{"hidden_size": 128, "num_attention_heads": 2, "num_key_value_heads": 2, "intermediate_size": 320, "vocab_size": 2707, "norm": "layernorm", "rope_fraction": 1.0, "init_std_down": 0.00347, "optimizer": "muon", "schedule": "wsd", "decay_fraction": 0.679, "max_seq_len": 256, "doc_mask": true, "max_steps": 8582, "dataset": "wikipedia_en"}
Each number is 500 + 25 x the weight over its row's rms, rounded and kept within 0 to 999. Layers, rows and columns count from 0. Numbers have three digits each. The size before them is the row's rms in percent of the matrix's.

# layer 11 attention key, 128x128, rms 0.158, rows 67-127, columns 0-63
080:516484531487510541464497512476512489521514518490507517520477492499481452490544455512499459523518505492456504471528511536488489507603528555507485484515527521466492499499499499485540484486455508
061:490502483473540457522529465540486497513495503527467498548492487481526514471484508493506488485515494514500486496470521549489536565489529471464503519490523512508533510473497537521540523498522466
065:522488499505490476563510482487537514475487510504491475510531500500494542524454547485554479520501457532469457532459501450494508495482529471512505516491483508471506527493538456505486541483523471
062:482470524479495509537515486453504498502505493498529523515525501520501505497507540512488462508508494520503534511471511520517505555532462488478477466531515481500508443473484471519510536455540502
066:517492445452519493502512511430506540510489533473501520508519507476527454512506474489483503498480500516522466508467512502550541553468509498494499491504488510472512483505504504489515523480485486
067:498467518537522485476491509513482503473525513493545471470466454495528501443493547480500495485503501558517523496471508556482509526474523456495555489522497556499472558485509485481515513528490490
074:515472496491482506469487495495514475467504541544562497524486516500489496545495444537488503472544514527488535511473480519494517495444486509466514498529538506504513500554519511519530539513493489
086:473494488535529466519550523489482512508497513545533444542519507496503526532488448557484519469509483500499544528493519460505471506512479492532492514461471465513461520518497500485496497530488487
066:520499485503526510517476547524501487484511525551492559481519499481516462541516484524518502500446491480494498528478529472487519495495535466551497488503483511528477484497494455450477513491538518
069:518490491494522473522489457521496527524490498516466459493459485504534535480468490452509509537494468518488499498463525554466516518491497471473497508537525496475491492466519534463529529503503500
084:512476515510522503472508519524454471490502485474498451544531509488461534548457506489495439499509504484516520521459485477505507522486490498472505513473508490474517495503454487496514484499511535
075:507505482508495471474511469499519515479476526474515497513441510523529524498493554498494524552482481499458467491474470506519474461511505512482476551512513549455520494528497518541467500510494480
070:461533527499499505490513512494466487494495501518519502489506539474498509526505471536482492506500510475478494522539486528500512496498480478479542531512471462514480546504461486448475465515487500
075:501558502490486455537481516518504511438503543548515505491489473494485464497470500524477537480501472536517556475461488506496481479520493502508546562493512525524509548524519519500521461529517489
082:493529483502498505544514499471533508436485494498509502526495519503469532513523483488512491521533514498485503550529578484492495516463503490510490499503453514527441497517483467498505497517517520
069:471491450486498511513516491461507475504519521535517516464483536513504453485482539466495498458500520475512534481489514516492491538501456501437489533531520475511529526456523487528492527548546505
072:525482486488528525505518487479499473510497481489528512543454520475487520516472504520525496507497487501457494539522531494499435493509492506541465510487477521533503498493492444471475507461481453
083:527520491447536482489487498507486525494515484482460467520510491445455523511520533474522490535531500503485485546466514492494486542490483496486464557549484543525458473475510507528513496520468530
074:466483503494530519505492562528492469512499521466535473515525513512519498515501486509543482529497446457459532473495493498503509506515508465541525484487500479493484493508482490475510510459528530
081:557552485515500464504513533501472495494470500535463514478495529506465471488483571483480474526496500501497479543531550480462483502475526511508467530493471493519519535464477506490513493507487518
067:519505469512518516524491522517510477449549511499522473485542494497484523478501515532475485536476481503499511526497519464523445448482487482527507453481486505489488513544497508475467522535540483
088:513504523489440522515493504539507485543489439541536510502500533513517521488473479493491466466513492530507494506544517456504471516505466496529501485472534514526507497542517469512508515484551520
075:441515484503470523538512538461489486528493501528524462527509479500479477508540491521509474512506573507531566500523549527476512514494474509489531512491506545536488531516521475553534519498500479
070:494479490477445468479508540491490479509469521464510481502462528530444521494489521495476461509489467506531469519474516476542494522498487502503480529508487519482537553543504515489544514497494486
077:505509483488504527457518544484550489499507481473512467471520489506520526516485493515510451529484533503509495493507476468488465481480472486489486455546477508481508480567500483519506545506493514
067:506532523550538533489533505511490471505504500546460502538483500472506514511502546488506470494475499491511503464497529507464496494536496526508553495500495478530507534489507493512501479547523455
074:469481546501496490503504514494523509513515496521510527502538495462546459502512523490528493486490498504485523464465488551498524500510499508461529513529476481479480498471508470494523482486475469
073:501409474536541530517541554484475532466528496484506506541490517483513494499453466509479523480501496508495490483467455460560507492490496487492476476544524521478492476523546501498504528530493506
093:528487487468478474458531496545441488506509487529496455493523470510491529468492503487484537468511482522536474477486515533496508484454476528503467481482515510512485512494503555514489546463539533
089:497457455517505501485479439528551488492474504520502474489496529501540438546461517497509484436471483504491495459535473529518552527501546491459495489500531514511489465552506502487510509544494458
090:513504506498474472491520499520493487538488553500504533525491538477511490519506487505481501530516462492493487466531521503455466498483453507485511527465462441494529545506486524520512495485455498
073:524526497482499549527547485529490480532516496497497481513514522463495525494478492531533506522507474505459466458473466510490516512513464510486529493501484497475512467526472496530510435450497499
082:471517509445535489490495432498504541504510450482490527508498510498502506500489515496481514487459469521497493577489492532481519500531573488513483533456520497510515506488446485492500484485491511
089:513484528483530469474468505500497490470498437467468524501513477501512479464527498461483489519519538512517500504553523514458503499532524462469461480505484469499513477481505545493535480485500465
085:459477521471428486466492506481547527506510522521493532493521521523521477500490544447524479503521491494505502461517455506491520547470454488453432499515510479501500531523515515517510524491503525
086:521502518498511508493465488519532517495477523508507490499473538530456493488509507531497500514497513490496463441543543533504462500454477509512473518521476530510537500532486513475503491488518470
097:510490538466445510508484544447516502524510483517474498521477481493494489489502499456514489488539500496525502551474493428572488513496512487494529513508523485486506522501495497520515521456468494
087:463496475481509467498522478515488498521509467501502527477491486503516485548468460480538493454474485490521527506510503476501518478517503480517435525534509484490500497551477511474507514510514537
079:487532424526501526499493511525504487440520508500535540477512498493541476474511511526498478467498476496479502497501493524501497523463547510464490490483459509485480525522461506494484469481497498
085:505491489504496496486522545497469503462498479525504500508525518506500438492509449465507447467484504514526459495506534463502481507517504512471502473517508528486524481441506452510524488487474536
094:458501487495480489505494537473466488537485527483480527563490511488548505505481481500490492510480500505533503552493528466486483502488510498491509499495470481536481455520490517480497488475521500
090:538490521480503520519480472506494484545493475494478485466467475503507501508472480478483533475506513509491488485516448530515517421485474511496487506495490520485493515528510538515494509558509514
089:521453461499504487464539535533482480460503506423485486475522505469509448487493502517516498468474524465488522534499465513459503489515501493524487533466527490490489463508499505513516502483529528
075:499505494534524511493460460508504512508516474468472467492476517543481488491541517510513457498528523543498482466516502479525492483504492501530562553478504528493509541499490534482459513490503509
088:506492512499474503480514565515521520490513463503513514477509464510517497492512579486449552489520503474462469472500494490528524531491511449458482497496524543493486515503486493518490534494465496
083:515505501473513510514523463516498540498551500521531496524456516492526535455513439518491460533484460509486511461522487519541545498484482488534528482506507484531495554493482490522544504463487473
089:472485480451550508473466466498533511555467486496516489470511523512547468498488464487550466450480467499527492495513474485485484516526507485504536478496519484505546498506526482542506512517500529
077:515513483449553512491481471492552516500481502468467483472476479512490460542482513457442524520518497456525491464517515484505474522536475537488476535496506548498461527477491508474535521487501494
097:492470509498513495510465549489525509493499495505494514474529524486508505503520508505442518476505549467490516542546505508443499520515547471497466522524494530488450467467522494524509526566507559
077:469516474546499521499508438517498511454491502502462512540502534509507503561498532461464481497538506497507510531525525487522524514553513504492474504514472474488518459500514470523545478500512474
091:487474533529486511496497468515463494522568504507534491483473460509431498531529451477502529486507508497466534476480523516510489497503453509488524495530469518524505480493557513467522508494497527
070:530488511512500508498527523488510485534510514484448515547514502509483468536519550510541506453448434478488487485483513489457468520506512505470504525484474514471487542512495558521521481453513487
089:504499505516498514496488464469498525497518483531548450468490453482458496539505480475507445507493504519527452465497491511494480503495472516493487470529546493500490491525480505499508482476516479
084:511533529554476500537479508521460506467521522459536496487474505514474500457531527451523486477493525526486532478468474493455539516508450482541466521478529523501453505478495508449514508460481478
090:529460508512513473501484538496520490463520489494498502471531496476481451431465461474511516489502484506502460552510531510489496501526494514528475460476451509508506509480504490544456481467477511
080:480504518527531436534497500492506456512478528518515469475497441485550530508551522504526519502492564545494516474464513485514475491484490530514491460527512518502498540523494500445500514480491488
086:471461522442519505505492489504485471478490497525513479527462526505487504501523514515455530507520515507522543429484488537468493524562532501462550506483461468480527483484498520476504491534467492
079:506531474473494508505504549459487496513446499513505534481479523528467487538482502490497486473549505505535499463489496496499539466557480485514492475466488530527528499459546505473540482538519492
086:548519481479494489516522491472529482437525480496487510523544496483509513493476455466484480494509535523538525477504479543511502522515516507538489515526535476498520476518493524532477504520455478
087:473466490573485500495518503468501486465534504505554509451470512486501483485476539464499514473487500487481513512503521526500500530500543497495514501490507510498472492533492523551468540532520474
098:482468504451506487485489465517499469486503532507543558458514456539505493539521533454517507480496518546518496566478493527517488505520543491444512506493474522450541506463510501495526509516490508
# layer 11 attention query, 128x128, rms 0.149, rows 68-127, columns 0-63
086:466449470510465481509501484461534500452529526472537527531562505477524516464490504508518494489525477518483572529482493456492517490500511503561554492513498451484526500514543473510457474500478488
088:548515499524549533520482556516490515476495544512502515511460521510509510471532475494467542478508522464515523514486516511544474482498475499501503524525481513474502470506518498483495417527482490
074:517458477477485442491495495458512463496524475508487492489480531479518493519481461512540489495513478498524505542516461516502534496454515531515464485505517479519529518570538497500514525462454457
097:505549482481494483515533507484524436501472497503511494476501499501499500466498498477481518535492513475510484439519482534526504458493493536477512483500498499488485510459507514460473454469543478
092:493503530497497439501517499569524511522492541485533527499493492493496501510441493489556468528548534505549504488539507464507532514538512510479518494507523468514525510524526472509498519482494489
088:483481499491496463499542475478495475527489517536501522496476502449505509510512500505535461519543475484467510487511471508498509537502536478501505522481504466465527528504479485469495467501528528
092:484497475469465502509490471455454524530508518510517490485493509492500529466517460499467500485475512508474497526516492505500539466480475513501463489576530481518506520478503502514473524525475480
096:495491490490498507507483494536506503489468512469489516505469528479490523473470540477524500474539575476558518488503526469504526465515503481491488484504480479546544494525521493532470508486500493
082:470453462487481510484497439485532489529489484505508529529525502488511522504477520545505438488537502511494534509553472473433499480492519521506464498499517460501491547483497463515478560502489527
083:516486458502506494484486472479499499485486484463504523490523545528488474496503499516499525463532508522548529511497504499512477488462525476467533514491478477536495438509535501542467482522503510
083:484482523495465512503486474494501478467500527514439466516492495483536460477508504492462540503489526477535531498531501546469490498506493466485558533517464490517534527501466489432464529528491509
092:506478541515458528495479545505480466532482472441513486496474460533466513516514504472491476492497479476454472484524472483524483530522512512502460513536539495527485555503507508540514493493498471
095:512476494484452533543508481491507528517506488515511519515510517490455497495496464493480490470540482548469485500504494500490516555515535483518496499516497537511534509460477498471494495475509488
079:516487500474497471475491496521496544496462533489480439508479547457477503506438494485530486485511526503535495541543484488549498495478521506513481488491505511523509479524518466526484503476466528
088:532475533459492491457478491554514487518536514496496538540559480519477495524483465479550470512522491510517521539534464499500522550508516501480459524492528439505512520475490470513561510540490511
087:484460525476508498509516498548500496520469512471543492502522515524470480488500478517525473485530485490481465544468499499551470528493538496522471488500530517504481469466514492532539495535478556
105:503501497497489516500474520475546516480482524510494466488495530547463514494493486506508465510528473503492507514447484517502516458533493551503523495521474526505494519550472549490478430453456498
094:447510485526496518497537496496528493511508512530522494488484495502521521468513510535513542472527492488506515470534504512549483478503508459510488463488465506520557554486559491511450540487520473
090:453528506532490511545471503515530525517490516521525541522458506502468506514567499509498530487505513491481528495491477491473512506497471505502502484486495544505491505465472474531448506433495516
080:472500497484556521478527524468478502484480491509476512512529501508482535460499525482471505514478534542522535452526512496505548490485492502510503518509508492519507442526548554490482478489519483
102:508478516495475485530466465489464492517450518464508554484485518502472516562485508503548524455521541504437464492555506462527462487488502505488536492481537492493464502486475509518448515494512508
090:514523548498512545488489475490494544533508480534509446474481506500495489436499480502497470497502522470508464517504529505488498477439532482518530472515461457516514517492470531506506489482532431
091:472471489512510491511473516521490514514476471492494494459452497517517464482522481513486475476506484517501475493502520497493524481471514442538507502472485514509476475464514486545454506487505462
096:517460503478559522481526501500502525488445490475462491497508509477515527434492537509500498469482519535523498467528487505504505500441525496494526525504502489527528478518521511495436499464495499
079:514547497526520509507463530529492526475500484533476471460459492498479502475483517514485476497479504513527493491496524498485506470503510495502484520467472571494478475545525536478537516470477473
080:506460498475473471574491464529504509498476514495517536513547485489490474532516490512572509496549491529493502523493539547503552536547479498489475493486505495488512508449464478462528505492452499
091:490534468505538471476516540514497517518486497480548475504525475488464536489517497481498487472508532520468512490472503479494491494499511526507452484497535492482481489520544467540491480536485492
099:510526489497510520482525549495522459475495485528561504529511508511480513527482481517519439482461524512561517504542484488510532466540462482470511481519512527505466533528509518472478534505500504
099:491508493464478522495484540505506497465515488523516511503514470516488510509502526495443528471517487484475462515511496463511501501499553505512483454517526533516471515556608506510498497466465509
103:448508550502488472479483485496512487511490531492514483495521537521542512509491460536473517540539495521516469487445551510480513517561519481485498499482479550485544475495439515489481526479430491
094:529538506513498474480526487542523474534529479510545491513512504490505485521502505480464543535512503525516494515517463539467492486494500526520508454516487463490506512590492476466508474472477450
096:528466465533489483517501473467472540512479490535467504543506512532510494502493464490474510524516505499544489560499496506502557480535496473500516478495540470463544482512469487491501525554477507
098:451523479495499503480511516488535535503509500503442522503503497486497502462503466488566527453523513547476484510538485501507508485476539532472501517478499476478472518479520467506452517506457478
097:454484500526551502488498556485508501518469560519491522502530492535493504491487460502539531496527508522497486484564500505536493514504500513537525499494464491509486505502529522507497498484576501
095:525516473521501485462507501508471483535457560556568515485527516496507504469444507495499509535497465509498523458523493486441506488500450482502465522506559509508512491459487476487492523512501498
108:472487482501471484509487526504499524521507532465523455475469525524444504503524531534461514476484494524491485503494514529511504522497525459512468501484487497529513492542520493515530482448516511
102:479496499501551516458515485540421498460520469522525503504480493503488531521466467507509520478516507451512503511511517486532451493519467502489473518520449490522522561494497502512517505507518478
107:511479474532452474544484517489517515526564530503535510476480527528521491505535488517492447512523488490479498501500481479544508475555448472465503464492514484503473512478518484509475500480532492
098:524485530479443511464490514484475462547453481506512517545480505497509533490453511518503471471502506486499474498486500448485538496523466480519475487524512483500518506464469471535494508527501502
099:456494518500531520474506514449491470492488509510462480538525490529509526454461510516489560507501547494532523516526487515467486519521466559528509495526487511503526475498533551522524467591487486
110:497450485506506448500505472502509503513488485482495476496475486506473483491553483505460513517495507496519513470491511475526549525531513472495479552431515489493531502473533550518504497509524495
104:525483507508504529511534517513505511494536476484495487504492491499475492507552463492533483482449494485523456536527497519497437517521498519466478517539526528501502495483535523497508518551501518
096:545524530492464486470468487505462487477476540508529491514518513486469502496483547505492489524518467496500506511455521548492520508504547558468522524514478479498450528515474497525484488513491441
089:519523506512490497505479524520484472503503487529471491543496519503471495491501534478463525498512515494512484468530539489530449508489480565468509493503477545503527518529486517477491505509470451
102:474504531525493524510471505501464503467545502519452476499520500521532524498509495496533506518518468481542509495552494447489508517501504506531492483532504498554495517473494468515537536505524505
100:409505518533506520500494501531497482517492483539517548491508485531480475498513492520508489485531527446467502488527504516489481533473475525519555524506514525539515510468516480498465512483493500
104:455469491490512515475462527511546483518495475499512482491543454474502524524485495518481554470517483495549542484494511492517451540482523468521486532505455531490497491506539510478500471519526463
110:484506458567533516510481470463504507501474495490505516456508518509477503537464502541506483503511464459514503521485544512483416515532526508478468475514475489486480546480492507505516511493499508
093:525514524535459454517493473489507535537487507532505504446523485531514501506471498499534508524557480508493496473543511517505505510528490523517476473547494453529498482485512513526510531441477479
102:475457482497501499512510527522473514520501513491473543500549474493462480532512474535464576470522516499522548498476498525559545467494466443512558491511475495528480495496507466490493525527504517
106:524497481501481478503472499490492484478466526480505506466513524483528485508506481553527522504473503557489513496515512512498521500497483464499527509527480539470497482484531513433500492435510508
102:450504514525532506497480503492474490488500514484498507483487542506493471534530484556496521500487444509482485496492465528506459511479508500479494474523508505466536506486474499485491509472482502
108:496537473494495509468515459515504495519515513494537516515519460525509494512468504497485488506506524485455453521520498503488511532557485522509488521503506479463508519485474482506536441529497522
097:515503501455507512504499518490542482497515506497516470523528523493492478459490494487495488497488562473536496500521490482532510510525485503478509506443476509498515462513498525501489478533440498
101:450529493519481501485492495509478500498454533482518489482494491502540503505513510448460514491490517454491531474478474502509496514485493516535542546488546509455493506481533471510453533507531491
104:501513493476531494504497535476504546517468503534513461492526550486485487482476478497498456489495545503493489487551481480494551547532485441512484473525480465500494481534478501503527485507501496
107:504482528506516459468506504464523492530524493479521520469505471520498533541514500504441531506513519535535495512505485494485503463508539517521548503459519524494478484513461479478492537475515509
097:517479488539518503497462505506512493488483471521514534491500472519481496492467496506479482497537492507512460486508515494498512526502515483478528495518534543535552478512519532523496541520511471
097:447479486508517479529510515508495493519533507505528510516483498478459492530498520463483492469475534478539547513507470487529536550471553449518504511481555507506567458511488530493501494480539486
110:504479499498482522502512443518520494539525470481519550484533483497483502505496490490536469541547510494501491494503524490486482473499469530483505460513499511512499514485521543531506487541491480
# layer 11 attention value, 128x128, rms 0.16, rows 64-110, columns 0-63
109:487502499485500518511432556496490508533480471524509506480548489515528468473502479506519456462508523471510500476508506469493516485471498508519556527527508547511474517510537451512459509504521506
105:491488564475500474479489530496483542481532477498481531533469555504454552500520523475506495501486457515530519499497478504480510503528484486459446493506478484483478493497450463496557488460516490
111:458495543496534477530487525455486457536499512534498478501510469515507477483503507493466537457488498438475507536506521497510475485460505486523491485455498529505522510489525471505463538511536515
114:555494488501528519471531468508491535491499494511524476488487558480462491501467469500504482508513487531480498497518499501515525496503520490439449507491474487512524483484460454494496481460477488
080:487458509507467506526494484465495530503481461456499539527492516530451521482507479529526498474519502518529519483469506497542512517529482538476463527486486561497474524537516535550483477498471497
097:468529438502475512441496515475543512508486484518509515484512455488502512517537502496450518486514517514523472480516497446565454519513525482517504468479513517516518550483529495459454496494475483
102:527489499520491481473507497497533465499483499518481506485535495518433500476544460528524476506480485521502489512488491500476481510487503534486530488547477461505538529481487500486472480498467501
091:481507468462493451472473496464482466477485497504497524478476494489483484495511502493454454535508485490481475541536523495501486532499474459469494489489510516503521519486567446490527526521522509
102:486523501494525521530450539481499468551523499472492526508512487507505484526561537516480546476496541488569475503491533487496471499465503489505513497495512548497459519514493466511505529491500500
091:508513544511505496509518518528511469485497505493473521456484503491503529560560506524487503512495514473482512520501517499491531479513451526544485488494519527508497471496519481550507500505473548
095:471518484460483501491494525515504532447493467450517521501472479541495498512515486488499490510495451527500497504515503539471471513459527501486483482488465482477559471495500514533526521501472483
095:508562490510530479508490508499501476528494471483533490527475484515506503466493473510509478502471485478452497555498505461526494557466501500533511536509516518512528516464525485484517558517505475
098:491577520496488514536501503495487506476477502465490485520521527485512438481550495509497520532491461481542510506500488517480524456523482504491474471525493518507506494517485524501499462509478512
094:533473475512508485486533473506497510471498501481513525542498551509466465483474502536523522501515472526532460521515552502531523485506526478495484433495502515468489527506509506474515492490522476
097:514488498507514510509476525498494487501502522493525502475508440513501478532537485494503519511509535499490491524521497482503471481482529438569516496506516509488493511489523525462440514531506523
089:501498530484548485466528491497500502488476464512514476490498546494494525514500528527485511515470500506494513510498514493496451464486488508550479518478515537501548469509483485452539495528492488
101:501537547481512498470504496510503446536502492496486466482521508437472496450509495523554497523510453536493470499493476526437545539507509464496506507527507484491493496470499498511509469527456451
105:537487464478480465535508505527515590492510511468498496453514566516491464466476494497534486501507440509530491487466517527483517540508491542528478472511525472501480471507496526517502492506462511
093:523454462500468481485519472505524487464519478536498510486520477503523516471518536510476514516497496521430515526496490492490521460529500549469482449475487515516536473531496526484508508507498462
087:484496506494506493495507528537425534492472502526508500444478462518523443498463524530475507472535506484477520497488518476480448538531518508508514486498502508439482486510493475532478524499475494
086:509515526512514497515516483458496459505494553527474503531515532503503472445502536485504526517521481504475507540515509541548494473516482536480490517535508461519536469518485528473500498531425476
099:503522459517495516483489517486523495524489531472447498498503524483510474522509509489486479529493489523507529522526545520522506560474488503515481479497535457491509489504484538550557473485508548
091:534513479510494471503480456443534515481486510424494511522472488509499510497464512476493485541492492489518460492524481483470544456502534503501495467479508489492498475536490478509507516483454489
104:491495518465519482506504481510513483550522534509504503480491558504452476504540516474455459500530525528493498537527516490505500488454443505512531520491508514456503527487510517486506495531509539
110:497501454506550525491498541483542498501468489511539496473520493530490474501519486464479490454475472476464470539488506460539495460514491484523548474516480469495485529480510474457489513529541499
116:510489489489513489511532453516479546503510465488492523514466536480519529505498497566476494511486470534502486482501519526448549505568507495463482522476510524509478498478514523506536530518483497
128:499456473454462444493520458558494505537519484481497497489499511509523531482516494504552491496471534504518488486484471536481509530480493471498493510537476453488509479469526513508518488476482532
094:504535471469478517463549493520534499545513514465503481529482497506528502520464501515520482508543528498518504507509525524518531536475537482473475493508519540507517495527492521496511459480464544
087:546495471527508479509499492503481535486515469490523437471495491488532520504519487507447499534520497513501473529463495474503462494506487493518499550532478480478470549499488545489443474501491490
086:510516491480548551527502511485476494484542498518477460519552502537508478526507516520519556497491511496468478473469474514481461556491530525495497480469514508499540478511486506470484477562516521
102:504528481478476512477459464526483487476504524494501523480468566497512531524501488461492492498490485484486473507474504476477519510473508567461462448503514541501456522494491498507492460513478459
097:490474501536511479516483506525524515492550494440429542477491486524484497466491510553501510498511506481491479523515487485490489500487511513486493511476506504496517493484497482513528516518513512
120:508538500529538466499442536447496466491516503504496491518507473520490499511509516476490501505492491514492468509500545457492484480476503483538512503527487524522491473507511446459447531489536506
106:488497517535531525525482521472504478510455524499533470480539509519482498482511527516513542479485504493504468511485466506521489497508521488498503486461494500479492488493501514472535525517483467
101:483498532505509534488468482483470552538514479519507496503524498492518486518510518492526449512483515585503494503508512481497542478482516513530465530493462514529501522497490504507494516502471524
093:486491548497493515467546500501559521496471509531496542512504476485503487515522492439503483520516510494522500465528509517490502488536492499554495486487524513478539488485503496504490490491476522
088:540536470512528468481489481500508474545486489482470521489479487530499456452442499490544492460459510539478523472479505506543487470508482486501526498497469462542485461512538438472541486507480513
094:524468513465521443494529459506504480485474494460484528488544500500518526493512469506539521531529473459458514489526484534495486488529521504513483493512489449493558502502472512483544519426453532
119:452490482536511539486471543472480463523516543520490483470499471494471538488498481484485483481517529496493488526520493484537481477465498493521540476498459512555490515476509504469446499533510502
107:493527520492492511508480522504492489511517494511476481496552516530499472496520539533450508495485521507501527514434483535502499483519550466503497513513487551553493502516503474480471501483530476
088:459489496486511493500452533533487494513516491515498518448490485522466498495530512533453497538475513511486482498551482477479524504513493485532499483501502509520493486444503475495493534486505538
094:477520488484521482510516530483521456519487513470448491487487464494486496521489471474487522465476491524492514501515521510545421551515499501490498481526478572523441514519487515497492495487539494
094:456508527498517482532483568509515516495496468472535505490498507489490512485532490528499508495489527514533471512489479472567413443513531526498546506497477522503527482482523530501472518489469501
106:455478525488507502518518505480511506531489548557479489486486486509489484488500548513444511461497546490478519555529527482547485511450481490519493479528502537493504526502506451461480527529541500
098:474458476493430458492539471502439493508494498487540515513492533487493503502516500538511468500527542492496499505511513518468507512468472508432504501488526486509455501507502510506556485508493517
081:479487519461475460481521491475536462488531522515498484522560485514498491465522494467503504492503478429503502508523509530528511512535485538475509534516503474470495493514518540525453469488503524
097:504448507469511495515503541482505491494496521484501478515514476523502485532492510486466504533470534478514459469510526489530476478505521493532490528514484494510507506480497472478447546507494518
# layer 11 attention output (transposed), 128x128, rms 0.136, rows 64-109, columns 0-63
101:477544476452522489506549442485479495517474511522471481437468485466469500516481497486469542547504540442472542536531471505535475511527494507510501523500499521529529488542493478495471519537547498
106:501516496494521537492460465508495507459486523468510513535493488524564503494542516493527477507455482550504517501502535493503511532530485466477497511474492488469559519520500538513532499495443482
108:513518450487469519511524539506505496513492506494492477492528533533471499512454502520536500518496490482507488481511470480502479467495489524510503570511481505543465531547498506498510536499509503
103:450500498506490491535438494503497487488483474494494489484516461539562476515480518495504483504557487495507467528517485522485490517531527506514517492465535515442527468499528493489539506502539523
091:444508531538533480524512488497474533466483491527541519492454519482518507487534541457516494509490477517477489500486514491441480514499497486472517467466521506499527465556507489498475497484485511
092:512505476525510436486514539506455508530538518471469463502490540456483473495507478526477495527501487529472546512514526510482514518503488504546530499494454520536504482509506463496519518550545510
106:530523505511515501476507461465465514498501458532525501522507471499493519504474532497481465541526493516503511506485487505489514506482545479451476476489474472484502473533549528514478491537505547
095:490481504532474497510472509554455522498471476503457455530520539497490498531511502546507508480512507492512498481527498461502501501514503468481474503466492551524500499550509495486482518479498491
102:496508526503454514490531497484539485510512531512459487450496524523565503458450498498492552515488477529459461445505505518537520483485532465528485456466501499537517505497506521482479508497458510
096:504465481494444488511527523495478523518479493468467521467525536526511460491445549488492504510479453524513500528515457501545469530483503516498513476472491517473482503473543500487513552483484456
093:501495501552490466483486492471501497512543507583502471507495510507525499492525490517501472496505512536519475520467501508461489523565517500477510456486518472470490523513476489522523462475511494
098:500501504490453491504481536540550494506491529551455479506511518476470499518535483475504470563505524483500529467495508534484479502498507497465521520511460519530477529514514468496487512486480521
095:523486478527476453498492477499466516534496510513536517505499523502542502502489532474525518501467531521501461479443462494500511503464491503482539511515532493516482517446560518465502517548512482
090:499475526563479517497479518482521506536536530524492459513520472520506478581511467478492500496523524504515503481499491484513540543472462469480498490502500450480478543530468524461534509499463502
101:507503476464476531492520542510499513499510497492456467441510509486488507455478493499481518492490507507545524486488498455519514510491486523553553506504509503578477534468504488514511499470511479
093:498463514471466484514484488565511497540505522476504552485508502499507479460458467497495498506515500513496519494505561494530489546512503458565482496564541523503473542537493491497514476460483477
100:511513522470491488476502483525460498532527493496506565499528459521512517505564492534470479500477523486486447473492482508503459533539497490440461493506472517475505519464522499508518484525496497
098:503443505500538512499483448469472509505476471462511504533502467479518535522505537514497513515527519456483523549484490514493498489526517461424488475514505462506520558482469504473507490502526496
097:527480542507507507507478485495462532500484570532486494508518501470416500471468513512502476523543477515485506554542478490507525538471493493480514521476504479510451486501522510503553470511515490
097:473482491487503483513500481536526478502480470458473513470471469518471492534493518521519456498417463476471515545509486523491471511477502482547508551519523537505482546548490513483523466500506508
096:540499495494520523454452544514476475523503521459522473540456464521538513544490513516508494516515452507513480505492541510490477508509515473490512488500540505501521473483487452445516534522534514
102:495515530476484468478480434448522524499493467535506499513515550462488504529496494507492473549526474528507476481504491518490532474542531477500522490551512449520503479495505490470475520502484478
095:460477509497519477453510514520494516536506473513525437529553505489498512506551483507552537512524525500476502540489473518495482486509480510528563509501524487519511530422443487502474519510513489
105:524494479478489497488518513494512499495411450488459486496487478517524535489477491473479538487493478486501477494506561495520464512493500486516466482519537511537495529510517463503497538471487499
103:539526501512460469542521538523463513496510495485495480477478482512479496495457482483476520533512535492522521476476523481507483507528530521495519498484495455560491552578509521513462430496532483
109:473523492554500474492483499547523515519488527484503495527478508478487494545525489535535470487543513484498494477503530492487498528457464483429502526539520536431501493472498495498484452458490478
116:473470548486490518462509502470528521532497488541464517508495488454490510482533499566464498466534467501506497466537488525477482517494498478485449518496531494530545500465522537515493484501500435
096:474516531474489488497466455477458513497456483513482495485504548476493482500503525506462521501489485497459499485478474562488497482488563513460545552529487477516490467443503523502496538480483530
092:502502490494498490498494523487494501530460513508487548497504526564500540487509533512501518487527514444447507488511534448503514499481513548501545496486513491469457446459510501536485492514504444
095:487482533527446522526503514493491469497482547537495508472469497466496433488479514528486457486494522513468493509531488507500530473519525537507552498543501495531473538535481498502542479525481499
104:470479499534517502528488556530470499487492483471482492536489483473484500492498460488513475513476523509474451486477435490505514520515544502478516458487451534509488521475485514515468504488498501
101:500538526495502522458498540485485512480471539521522435558495475488495490509512496492484523460461513526470494526480516489481502494466484500501461466550511525517498506469465508537509478474515488
110:508470477505460530505534533476490516490495444488509472500513486478456522491523461462536542460435533512512529469521520521523522494517508499541527544493491497514499510518522508482502543505498517
097:482477510464515545509492531472498514470537529504551505506481487515475535536504514507481513463490473512478482489502510509523459507496550480497487542513475493502496537507483483521483485483524552
098:507508511519474490550516491493506506488450534464526421479518498497503505480501531484498544538516502496512508493510489545520532513509469475450510510537473502468515463499523508490529489460521491
099:489507510516475486481524459499477495499501518521509504483482506459534468479487527496519505459507488509518533537531540449500504488512462458529519494510480468517529513469446502526486506516510461
093:506452463468468477528541506468469518517465515532495468519510507504476510546518509489487549468562493480468498506523497516529471464538518504473527529507518480524518504537516485502475508503511535
091:529514463536496512528466474504523517489471522486563506503477489545479490478489536535468496518509477505476520492514510509502496500477512481509457516483479482469473496495461533496496469514526531
097:550518524487480522514506504482487500467466509527443492518526509480505492481520532495475494492506535510508514502501508490487488513511515469536517524511522497515474452540519499476502499493543483
112:485508518512490492507483484463505480513497492493508471460498519487512514533494459474516524476430476484506507493491494452487484519502503540537543532504533456539476490518543509534460489498497494
092:521486483480475489496482496478516508483482530536465492486523485550477501473567498502460498492522481516533514493473510467564462490486477464518491521490465534550493532514509478507510486456508479
092:507469522478512474526501452508481513467494525481484514525474561516528509514485507506522518530510517504483480428505541463532494467527531520535506503508533491491542472518495498529494493475476492
096:490498480471550456497492521484491484544488542464497467516461510497500525496477504484495505509484455546478510501467452520496472524469503501531523512524511532501462508516547518532490524480534501
102:518462486458462538517499519503462480512508482494479521505497510507460509503511489473484491487486461534554465482486555484476495501493504490541518493477538505530490479542537518494517474508492502
101:496529495507585506501491488553498523537538482519517528487499479477508464481478488510508495478564508495484477487517504534467515513531501480496453519502471479478496451501527527480508503481455496
085:562502510541470537490539512493464542533518476518539513522483513520441488485504479489491506519535455519459516499494448501503452510481516538471478463513471511515541505469483488493526509530492429